{"d_model": 192, "n_head": 3, "init": "uniform", "init_std_up": 0.0473, "init_std_down": 0.00482, "warmup_steps": 200, "batch_tokens": [8192, 16384, 32768], "seq_len": 1024, "dataset": "wikipedia_en"}
Each number is 500 + 40 x the weight over its row's rms, rounded and kept within 0 to 999. Layers, rows and columns count from 0. Numbers have three digits each. The size before them is the row's rms in percent of the matrix's.

# layer 4 MLP down (transposed), 768x192, rms 0.194, rows 294-343, columns 0-63
102:420477527559458505488516539518513581490437541438546423527549512538542483476478488543517599511530465491467412486492471473505412507599537460407495451456471507483545567467533508493543527529517524
114:461481492499495423486455505545424571541559532443504494468465499526490516572479571526516474522504483510622448508458459505459487427515511534528552482441416574502522485551559467545519486471490507
103:538486561533520436470472484480479528561482538491557527500491482507463469597496533512567603468423502507536508449478453478497539523492507496521507534463506525458527527487429497586564511498537499
110:534519474462470547450462427515400509504456489448502473534440491533478473450492498426573396628498479483516539572519497528477493510460540482472527484535447514507483501535526423426556508401444533
098:511524502528503453548557444419467453485515516481616590507444491482571559532509396529527519438488476495489485498527448534465479522438482484537527536520567579509482470398544518583550484460554502
106:493541396469510510606564494511509513523512477457489453514565510538548504495482555513432542471568543549524504471468488528540489521534466522425480473468477531539417511485509494412513454507484474
093:479482545478432525445542524477479495423499509484510440445515483548520532494520503478497436528459476536562429459527558493533508519525542495558517527525488491501513512560537520625410499517502582
098:492461514504468406515536493461458577494444498444525490474491556531480568461545428440455520511581483525457546580524424466465543597469515560507518478556551462528439491486435508502424486476524530
099:519429458563485563491533519494572483513475539532482467451516483526442523484534569494434525528492503428532471518477469551423468513461537465487395447471556527539427528432572435534520507494566482
107:474507481468573480526488450564457465476481525441520472514509504489535471500526514507555466488518597428496484473475511532485507488574502504505472523424543507545497528496487542539506525601504484
097:484535501473454495518518500532567532563496554542471505516507509554512528550491528532508510478533533463470495536581535433498471437549484490526471492470476490490518510461538547452480510438563531
101:523536538440564508504481482491534542454542529455484498524488530555565528544461387517559483483467489432486523541479485490542543517538479520522465466553524482475470523486600471496451502431352472
101:491444485455538489555550446456510541477558538463495581471537521505547487486508484501445495542535534432465487497503529518457524479508438502491439453419559430554489493525591485542552511550558518
097:513537527521509408507506532526537451516508477487470490492516465533528599571443456537474488497496512472494475487496536505574542511476562527409437515481448529530455510552428394501517595521479462
096:573603512456477474504502421521511476526520474561510463576507546509532385511524473494524512503529476484552560579476471536481502499431444495374524471413547554489472498499524482441490502453499518
100:515465477503488488409454504564537489528506464464441509532543500489515502554489476503478496566515476491514512449480472470488538519539557493451464529504421504531474435414522461427530489528478471
095:489449497455443460577455437437509513466581536459537516541480500473529514530538514511457446561498507422527447596550487536497458516454519547497480481512491489545481467501490532479483545507497514
100:521459520506494459394510481459525537481478540456494494496490540543507487450530471486490430491416454477520587516490471467517436468489521541447456526491548541575478504562475467435476492484547466
102:469549497561422449521487524489501492514459488453502471468550501486480464417553455476554550458598554494477502482463554518511497517496490505473577554506527496491551506471454580530481433484510483
109:483525576509441535491492550582448491541495430380476531434527507516494490521507491427534511465492495492524495503524526460449524444516523472498475532538438383475511555495538501420512463495511492
097:494467547504470581454477537497462529478464490475502495485537522523578498486540540468465526489486527526480504521493434493493544490418482499443505520458494526468461506495552426457557562604477515
097:546545542555549418543535476504510537516468492518430489455454459439482558479505471551520512508468519557467473461442469499574520560466496506472504446525534499491487525474500472475507549521463458
109:497550479549554432518476512462473516459429442501513522541514464537490517515519469514453567503523503475558460521520535494417584452538490553439459507508422469533485549540572501468503503528476455
090:458558475567458455539460526517493562538553507510507484482514513538456489526421540480487594500544457536528561496548532509470562453488436531537512438529418519407524472496462440520507517564560453
105:485503509544523503476540519496471440510511502433511511482445477518476513460422503478410481486472518422509549515499577559522454529527506465446507496435456465506554523422501506516520488506514475
089:513564568516537586583456438499515484535498479458533433508472515498510514480578523484571463476519465491466450464467487518565442530595556451473524485478467469545506527446565485469495509554506482
086:542541458551521486609503471513493500488520492516504524495503427526512445574495546520472508533517487548481550528520513460426482448471381475492459552482550527510489470509551471488511508474551556
100:514589514498511454533515480512465554502449467486441468491487446510535455495541495541407476576520473544521509552509524606431464463430441509565507470533496566458433490508525480493548510523534514
105:485531556478485447542529487504502478538529447512496467482509419493534504437448510438458559499453556493472480599514517504485523458486446526515491517545507475491434468480461540514520584513518462
100:489451517491489483472513567492556467542500515482515523552464433481534547446505526500506524486482469570513566503477522437497452532411515455498502494565495485487450578531511466530429550480499483
101:472524535433484554496520491505524528478549523491492598517482465536447485591545484431457533489530463533525527533516526488528520494557524500527485512519485536547537430504547575526504565450510523
103:543473544561535522526558472486479496584494475456486523496474485540559493537485481503481515494469511477439495491472457485483424455435512530555534494478548505582527469458526524463501544467480473
098:460512426493559537510467525473520530501508547495510540437479500617488491428488488512493508482441434522491474492489541530504432560484480492520501512453485621487507501525567524462503517447463464
086:528484458514533434498530481491530532498498503470497492486474493538591473502455564481442533494519415453473541491498541448571473466487475570542494453543483571482478482426549444496489468555560481
088:474551461510494455578444481452414523430503462473456532454444449516428491463462472532448433473476558492482502454458558473459538486516554492544504515545463499540464488529498540504454484457526510
093:463517505505440463574540577464466489460443523426488538464538475544440484500557564435571548507490510505519557510504506533509463605426462529511461529515535543455520505414459534439515499534512496
095:490444502499523355524466532523515549522520474484461434512486568515508562498501561478518546556463487494512468432493520575532528583514503522534536489433492476474542525486527521496512505477454493
103:492538487479463509476446440535569460474482467501463486522489529463551493574498583437530460453467523539530495578433480492523540571463513487498491459495530415532438453471488528489471429467515530
097:522503520519537442532479520548527386540556546514487514498585512431465601433494409494548517524543534549465559453478503527524542525483542515519473523513511531494469494523455479471427474444490504
112:529484497524513504518492499480545517495481457481560510412448443463522529467512528526504563482537455491504503535545515539441496469469558527514463409536404547557515510455510582487457486496540504
093:465517444526551508536521476507490499403591530446442525528454554507516469539487529492502489488537496460478476504423544526533551454414554517538502539451519448389559564494516564509503482481518532
094:434479461493514458494541474543487544496413512466516535510438522498498569516526538595475465536507535513473578445520494492477522484475517465447523553512467522524464507414433448415525456511490462
104:533524474537481534509525532471473514438512520541428577522555575470473498527456490477546401499506517462498517498535455523506503558463515453545475421444499477464492520469551517544470505440467446
098:528516465424535493464434512615528508500499501563534466513514507518535540470534495498466553515512488507422508529451449518479547495513504556519574517512575500508518521529466499557451546534531508
095:460508469487490408484511489494469442509462505533535515457522561530544485498497492464520565501535492484520501570435528536533508572530447460486548485530493512419452536513394494447494509517497525
109:537445507549438581519503515497492456455493456481562500539546508467482503456550474488576534511424476439513504475508473466503427528474453545487490511584552552448565558494487576520469473526534508
096:555468547449495507468453497500559440438484534542461459494509441444510535478546526503555481529506530499453539506568415456504486513476500523529523500516490421560487563563441552517501429514492477
093:528514508511491434413487519489475479532437560630521522555460507451506516539534486497526476492490506463484518480550522533554545463514488519457526582485578475459519432433455489518530502483429508
110:559495536467483500526424531472522501490552514505489494496443571429449472439479518540469468461442574517523484452520440513504448495463522520578417507521431486545546482438491491456488537417546431
090:488481477471425463542476538454507525490495483498474442468495508502484507534491476468522568523551498468478490507503547485515504491478473551444541430509511472504490527446481468493424508461481453
# layer 4 MLP up, 768x192, rms 0.221, rows 295-344, columns 0-63
115:569453524478400515452395479473489483453539490490488495486428549520480475529507493459521535540468522453531436450576493470549528541530615476522541477462464561551496540549551516457554436533495450
110:510448448528489537498567490507481468534411471460490497551493507533489513481450470535462402477475453546467491469431474440491579495525431511506552431525549466509505506566492563400498444552539511
112:472488595527506475456524500496505516518488492490454529486421489529468474459460501508484468531521499396521534500547453499501483512530514467509542489550517461453516497473559473521494586454461461
095:470494527441521504548501444490493546452453524535535521474436427475509485479532426474514463457452436543501576382495431508501498514419505420543531487480529475496547517509468481507505523478577454
104:466585511458414502474476501492465429542514504508488501508530555537516474543497455557493565553518509445451523544464417536529515462476558524552520551408495511456503445500457458524479534513491505
069:416477563487506492465520526571559479518487507495526528465505505527523501490477528483449413487444530535511512484503526561484511515511532510544535552432632534425477445489507523524519574540522610
096:520570499556463530592514528487528504492492434506491527511504465502474493516452477520457469512543462541536503532493520502538472471489446461447467431458501479575464527494513457519498461420561535
103:531487520536424503513488482474481534488545471473444463505482505500480548463479521451488503462471497490514492551497446481502558482481612541516505452523467474477443543555535500514421499483562529
105:513407533535468536580492470471443504509496478556517461491581580480550464501564421511486541491503456489496501498447498495525518481496539484500530456498562458539501599471485587540451463558539521
088:511503508550514526519486506533476472439437489539527423520557493473471496536546478500457605534556441559511493478476471549505412582490470515514562487541437459457507501550502523503474471404491556
108:548437575451464611525491521490465523497504491461523547524457521446497465468458548479527480487506521488484497468533518522494483459440516514512469549580527545522610490577441510520483459463575523
096:519522558535497437545485559535435536522513442480499434553459465553502540463532527488524516465535491546501454539516565452496550502464522572491629522516507549499472488534488550472415497549482499
099:496468399550485508511557457520506558455506467497540540501487570424483479520499514529534435512475487494496535560537499514556549493509440558500566473511525477465457501500514527466500468472472566
096:602505569517509458519533435482537489573550504515464439505477466473480556495487458575513534567476503484482499445525414459460513439498425532446435518498496460456535535513466535500484523494549486
097:493529575470481418536557507507527451518499514553517517420520465456493430503557487450432429449429461500504480466508464514541526511424415499529445494457439501478551535538542473527492545486532503
099:496514480477548458486498573557472445568505523481499465480424454495490468427537516519472515485557514476442487535453545529465536430456441491502479469534484498459478518487560466466515502535481479
107:509496511508513537534507545426499572505517474478487485507412623479486498478548441467456544486507469473544475523540436469564512593557538480484570459493512460464521462436538568532444528591516527
091:510510489443462462518481445511523509437498454564463552461542597512548506502496452547489440485534469502501455449558514510487485567502510602560499480522537523534592543510505456525446542548465436
104:473484523554479537583472519475468447566456442478437570488562529485474494474535462536453557487473440526471484518491550498538503491556485438580520473494489543470542529557516509480449469560466495
096:530558483524558549472423527490516430541604473591529441515506518475450397470470529471456458510489471566519523491532506492484485506475494505431509481496462485546521473522483530593501482536529474
100:566524561444466517429479495501502478458499486446514542444560522473433517457475500523463478474453456468503499502454485470559520523466514498465471614482507442474471527542551490512429520514500492
107:525491512550413427454485506517434526468486462522582463443489512509462545507564507514479511469533452530535529461546492537499544482515484570458521539515455495533466578537518489443581518561507533
086:513537499536550516555529487549515541545512445516480451466517505495532472512535483457492538513484531459451495450538523503452511525494586497581538530442504471549429531504472473416441531494534456
080:440518529541496553474570488452477524527507501509469482505452558522446528464457596517440569567499483408469586496548449556564434547503487409517506567470524483466494452389546537480459539538471500
090:505490501488454483454552553542532512469575502538462538494541521374496519459535491517447456482468424531511516533493445468521517470456514508503445523497475498496478451546493526469505431537547487
091:445481551410554482470456491514519462550549533505503451509521521549459588527497435527467524451505430489547464484486478491508518497490501492538493496527458485475502519465471585483553497454467417
102:568521510491418483473543524541393510509402475474491489465523541571528470474481505493514541477523491493451455481526490566443463440536526467512461543498385504503499527485517534435366489439490486
106:491506502485563541567450578546482491490490503473505527458459421477448553557444496572540533518431526492487482456490547406507410423463444559487531563460429499488553550517498507471499485470495552
112:478489449518448518489451491498470489536496487609512445522415586448493459475510483470528562540457413483512516513604515499506401543511472549507472547514482500497542509559559493417476507498430509
111:433452473537464473521509483529452530504538535491453440447506414443540508518447470571517503528509514525508503473406520546469502486448517529509481495563548438489499563428535438504493534522467425
093:490512481557495545528499501508489518529514462428462506471429515480469532526482481492495482522462501412500530372519544450513479503560461556487524503471445469436415553535470500574474441541510527
103:525517516499489529545513462468553473559522446518526434497525544513508491450423524505489475473493495503500490407497464490500599420491440493496511465451472501496526526528507507577442494517495563
079:517518496499492482498488515570550532565481555483507514490523529520436453533568482571585577416524549556470535469480515489496458557555468521522535557526514471558476480561497476531508532556425480
084:502443468486525447598503518526522522569491529536457452512362517476530563562556488478441483514524483506512472526496528507489523583506508485433471535477561514448490547504440502511491474482527494
095:468570528517509526483520520467445554504552482519464485597508495494540497403508462535471553425534581476496459465518526448479501487504474549572548540478467561502584487551495466507483550545481556
093:475535544542509534576541491516420521499560508487399483493492541490523502432561432469475422521515466568491457550429511494459496524533545505468400436462504581541501579436429436529472517462524458
094:509477396554445522518504488536476529502488424478493444402501575485515442523496454505487462528484491589454508548516529465479485467479524468521527561469513563466461551491498475455494508528521444
114:457492521503394485442500535439478590479499533595468515498410477471484477411505445510562500569500497511524499482548469485586455532479488568441484560515471549495536474556500535471456495473455471
110:527436591377589516552472468498510450521520451445499432481543457447510535457557496513514546438523452605489480502543477545459463442527567490488470436495577480582526481511511465599491519484483472
084:574440513486532449508510488482516394532511473423518459553497489477463525490540498519508541529514454464496483471450444494499453468527486482435515525494487542529454463504520442644477469478573490
107:518607504503506601459492523449499515432526537556501520463516505517513514478470533505516494562533527499529430480513480453540520553628533530580543505456489450435495482563491460643466539527478481
096:466538475564528539422517525510452497540513460452537533450549544482437545411432548492465541475519484457582479466414450494524520503458521485478511492561509511469487500544560515500520443548488503
103:581534484460435450491525400454444539373533530509505532538451563488497403504463476450470486392478490507472483542548470497572470573526467485538402510448545515474526514509491510483510511460516509
095:508600476566537483534504484449398482441546506512481575491519477553470527502460481504437480485527536479518437541508472553544456500464527523473549431489475561484593464545486474453432495489438464
108:503465503479463478533523480517465518511546442557516546521494499465500566417507553469496544549423525498535526408452518534489475522359473549469564519517467482441577504519556537495397509451477429
094:419534447448446565529448527503543515465477498552491501487451493514477414522493489462477492485472494530517435504494464514519486462490579518563478490508475518501531497528551475552510477498489458
126:543587547521481498512492493504503554420499525475498519423516522475456475483510518417519491457501527531566520539445507498462501465552588473566563469492413587543513539564598474508523510424448568
107:524500539475522482495565534442527509500581546438524546495512516445486492430513534449542453471439519535547541494597416580565481535553498541510447449441462495467532513550510567531496541510549486
086:546531539448414544488505505570480527561505547478487444466470523513470538481443591527501456531456511459438575457486515477520502489564498567495529516518466558623549552512476484497521448481487422
099:605544472587493548534449462549519512527566471464518465582477490492446478452481490480490429558513461580483530446507510492501511420454459492448499534478488488484478511565457465547434601558454527